Weights of a small transformer language model: 4 heads of 64.
Each number is 128 + 24 x the weight over its row's rms, rounded and kept within 0 to 255. Layers, rows and columns count from 0. Numbers have three digits each. The size before them is the row's rms in percent of the matrix's.

# layer 16 MLP down (transposed), 896x224, rms 0.0349, rows 881-895, columns 112-223
101:137071128123168086146145126135116056120106123138108143137141114105089150181128119114144143099112139117132157127108140109117157121161129112136125162086115156128160119092108128122155169168106089146102145152111148118095106102110153145159157147114160131117126143113114130113152154126147132137096088128121168149151155139127130118150138125118
106:098082115112120104130097146099138109135151122138089099176114191097166156136143104120109136110122147118131143103142096103131138155161126131121109116126106139109147082134128131152140167144147147150131157133127148175108099123123132150142132137136143166118156141160128101109115125125152115105167102131135126115177136127105089094141078137128
092:116159131106159117123078124136097106083117168118116114122117103137124148123136114118124101181102093122109090126112139072159128135119088108166114103130094154125177108079101164116128149121125140155087185092128101098120132137121118095122138117136098182090144137108078106112140122091145111113084109102132128095108123153102170131122118085115
104:155118132166124117076140162148128156114110102153175174136092105111161128143144158125128110164070077134125095129088107137124100095111115149145121109108103151194115152102115154142124117143141094130123097124141138138167134104153172163150170113079123132129101086141093119162131082110132125165131122149129117089120165162147143113151146163109
091:154093090119137111131096156150116116170133115166142108129159131101105137148108128122172140104111092131074138080116121130111120155110157161121134157125068177133145136144147164118118092097123102081132108154108109130142137117137153077124081152095118163102126126142088114142103110125158141162104121101165118140111118104134099116148143178113
105:101121158167154152126137102112127156115094097132124150139107152139122110148153110117117142110115136113127123148116153079100105147145094082031120130148146153109100148121149167107117169159144075168133151149132097123125146125126135131149098129125120089109106146140101146122166144161135152146147137135131128089135107172166154130111078113134
101:134133109133166119122139135129148159099170135118138156128136110111094101100124129102138089123088115115121182179105105128127105133184160125142093114111146168136143144137174128110079102128148138095118126119131140136161130113103146119134119116103148149161151125141119105134113101112132174116117144125136101138129136156086125147101132200140
133:098121109110115158122120101124081165133103146145118121083106095137100142148147101154165137151168135123069145134158112088162124172109135144145124132108201146117064104139130137150110147100161140143140107131127127121115092140139111114140133127106116170133117111140116137093130139137136161137110136088153156155110114168154130147194122124125
100:145143113109100121146146123139185126131096144121134130118171102087118124112113143163174100139094147108099098115130122117138125097155134130113125163088148079112139158127099151103096129105112110147116120128100114143129101132160118165140120125116104091093071087109110132154103128150136116105124111149076123127119169140134118165117183146148
100:114105141131146104162141138137146119115090131168133133096133146091112125104202122166120122141154120087147085129116141098129131122093092135113120115095133165144135152147123083096098162138163193168112142136118155115150105172123113132135135148138144118119154115144127103139112147133147116150157165155136152130128082159143115128106107105148
102:146118117110141129115146132138126147179077128140143146126156120145192150132126143112115125137119095146117186166164138141148122141124121138126110159143136171133159122115112110110105157148139116106142141112175127097127106139134158126087160114165180145099107195155127156145133115145149156100135101158111167122141138116108083162155169106128
113:149120142147128087147135137167156113109088131093126169099121111138157127111181083169160166122152133131110111163150149117117120132159082106098139081109110171148150081155148104142133126128119159179093142126149125152125137150096145136112129121138115164132171117117145146130132076119107161178149167182152158123178132110141116131109156150109
097:114128086154137139120132131142123167099164119112134096169136116133130129151155117060131114113174123146121131151142125165137139162101128126128139127123156170152141124153139121104110122114128126150146134176135105159128155122162113088137167133124116165173129171126122132159155149127149161142106171108091096134102119106132187129141116172146
097:153115112097140143143184106115128112136099127175152113112114140113137143191126116127115109099063149094089126109078154111149154132174147131108127124155127160097156154157106130109165135118108153137125153142116110123161178112154095126144144103131125144140107128103131077125157151088152153071139134134150075112170120139132165109136165105135
105:121158138112120147135104163132121139123118156135190129180123181148133134169105154124095126155159106152111075111074116083130126125150123177145150155126147144139109154083120156100124107111149123149156089146099102136117131135132125129152081078107127129121156123096155116128094170130120096094106103102142118123094113125143088097136119147130
# layer 16 MLP up, 896x224, rms 0.13, rows 882-895, columns 112-223
098:122160101137137127092144134116119117155099136121072118131121113130092160091094121114125167113123115177140102134150140111104112096129111116093080144163103132147114123096129121089082109107095151094125118141104090131117121122129088095143117116141143112123119150121112169115139153149130158126122099151139197161124170135184115103106090119089
095:115123126120164148152178155094162150144146101140131142133137166098090177108096123133107170067174130148163123111109110147143115130147180120113124184147142138116141145128082102111138101158112129131140114152098152125138129120175134167157134112162094092133106115121119152122104164121100115169174153148098111147129124118137097139115132139156
101:122169110157139127097114099138135112121101130109139154116150140166115061156152092092105103112087142125111147139127155171133149147122137115154118135111110154112137103130170122124154122107159156078082106183137124148129154142142096132088104170146131080100097096083127113150117133133125100115125138119092126152093160128157105151132130132186
095:139101170097123118125124130177123123145154180117107120149120172142112118168152122083148094147161095122131113172118098128131174080148134116145107208130122143092151114129105121158107087151107145135100161125132147161111115153104125126143219121154147155157130127115144161159141120129096143150128081083123152144141123126119118111150136084151
106:084112162119125080144139085088156123186109140155101129153128133144134126110104112103161126112103112143163165170169126110100149153121126110131103110144148119112097145138112078119160128159159036103183118134143113144087140114105168120096113159127170119099065153139132136113132149109166128141135122139130189105133080110126112148131077135134
100:152158111190164121080159103156139109080131179138116152159108162103145159141098128108134132168094126157151140126112100153112118114118153122151126156106102164097136113101117120140095092140053139116093137114170132145106155103124076111162117134149134113096118135137099120125122125119146092136127084099125158147108157102108117139120144152129
092:148130130135132110143134145128205104134136110133114109149101149136143104102086154097082101109097123148140138193136128175122128089130133118101146136150105100121151197122121114125122103143125124090119157109114110154155134107116154138168128133123139070127136149104160127146091135119109107110188113142107133120153132100148124129101128124132
094:094140173154125103095120153120108165139136093119138130085121152137129147107119166120084124108174144137126114121120099119156132133126130121112157124188146119137123114107180153141121090109100145113153131124135103124099136107121108076126143167096116128163130121145115155104139105117144106119138123098131166141147137146162138094117145147100
100:110144067136099128128117105123118158147131114134119124118091128146134154089094147121138081123099132100110173110110132159105162136188140135155122180133122114106082098139148106084123121147084082098118142179109103149199167132141174102137132108107124131126137151100121140128119119101143145130121084105124132116105121129156116116145129124138
103:191116088129155103086139154174125107091112120136113125105131156135126115141122135151164137087129118108147151158117125120105134110121098116157134108106116124130099131146098096107094154086119109130117100130109111168148152152142135125115160085130117132132106136167129112107101117151113103114124137134167135147118129106098155132118130101158
105:081124158107123172142154174146123116113134096163146107134125123142117151129154123097079134156094159140183133121122084147145086160112125153163106119124098134109142126124136098109125147117149149117105117163116111144151133124159198127109097101151159101108143128184152115136140130120130101115181128138106110111077110174136149108121132102152
095:121114106099113104125087110152134150142121102117141161106107128126081120121109124162128141137165137161107158130148166135103132128095117107149175113133153115126146134124166091127139084141079139113160143078125144198116132125086103134139137120146120097131144123158141121125128123128155125131125118125138155152144140175125137146139123068101
097:089075119137157147122094173131143147124091122145073152120152133133130130115121147113127127123064122166115131147145067123151159149077135140078110116095122121164129104118124105142083115115146123111140085159142092155116119146100141143148095126136129113103172140131183174107155158166160110146141142114094193140141056132142119103138125116137
103:135175129164122070145123186121144081092148112156168109166148101136129137128118099096123128142126143162146138138119165137139148154142138120145145123148136136134112157115129115106144179112148095110105125107100127124108153085098129142118137130142128106133135122120116127121153119101100150156156069141102124126148118141141098097123132088134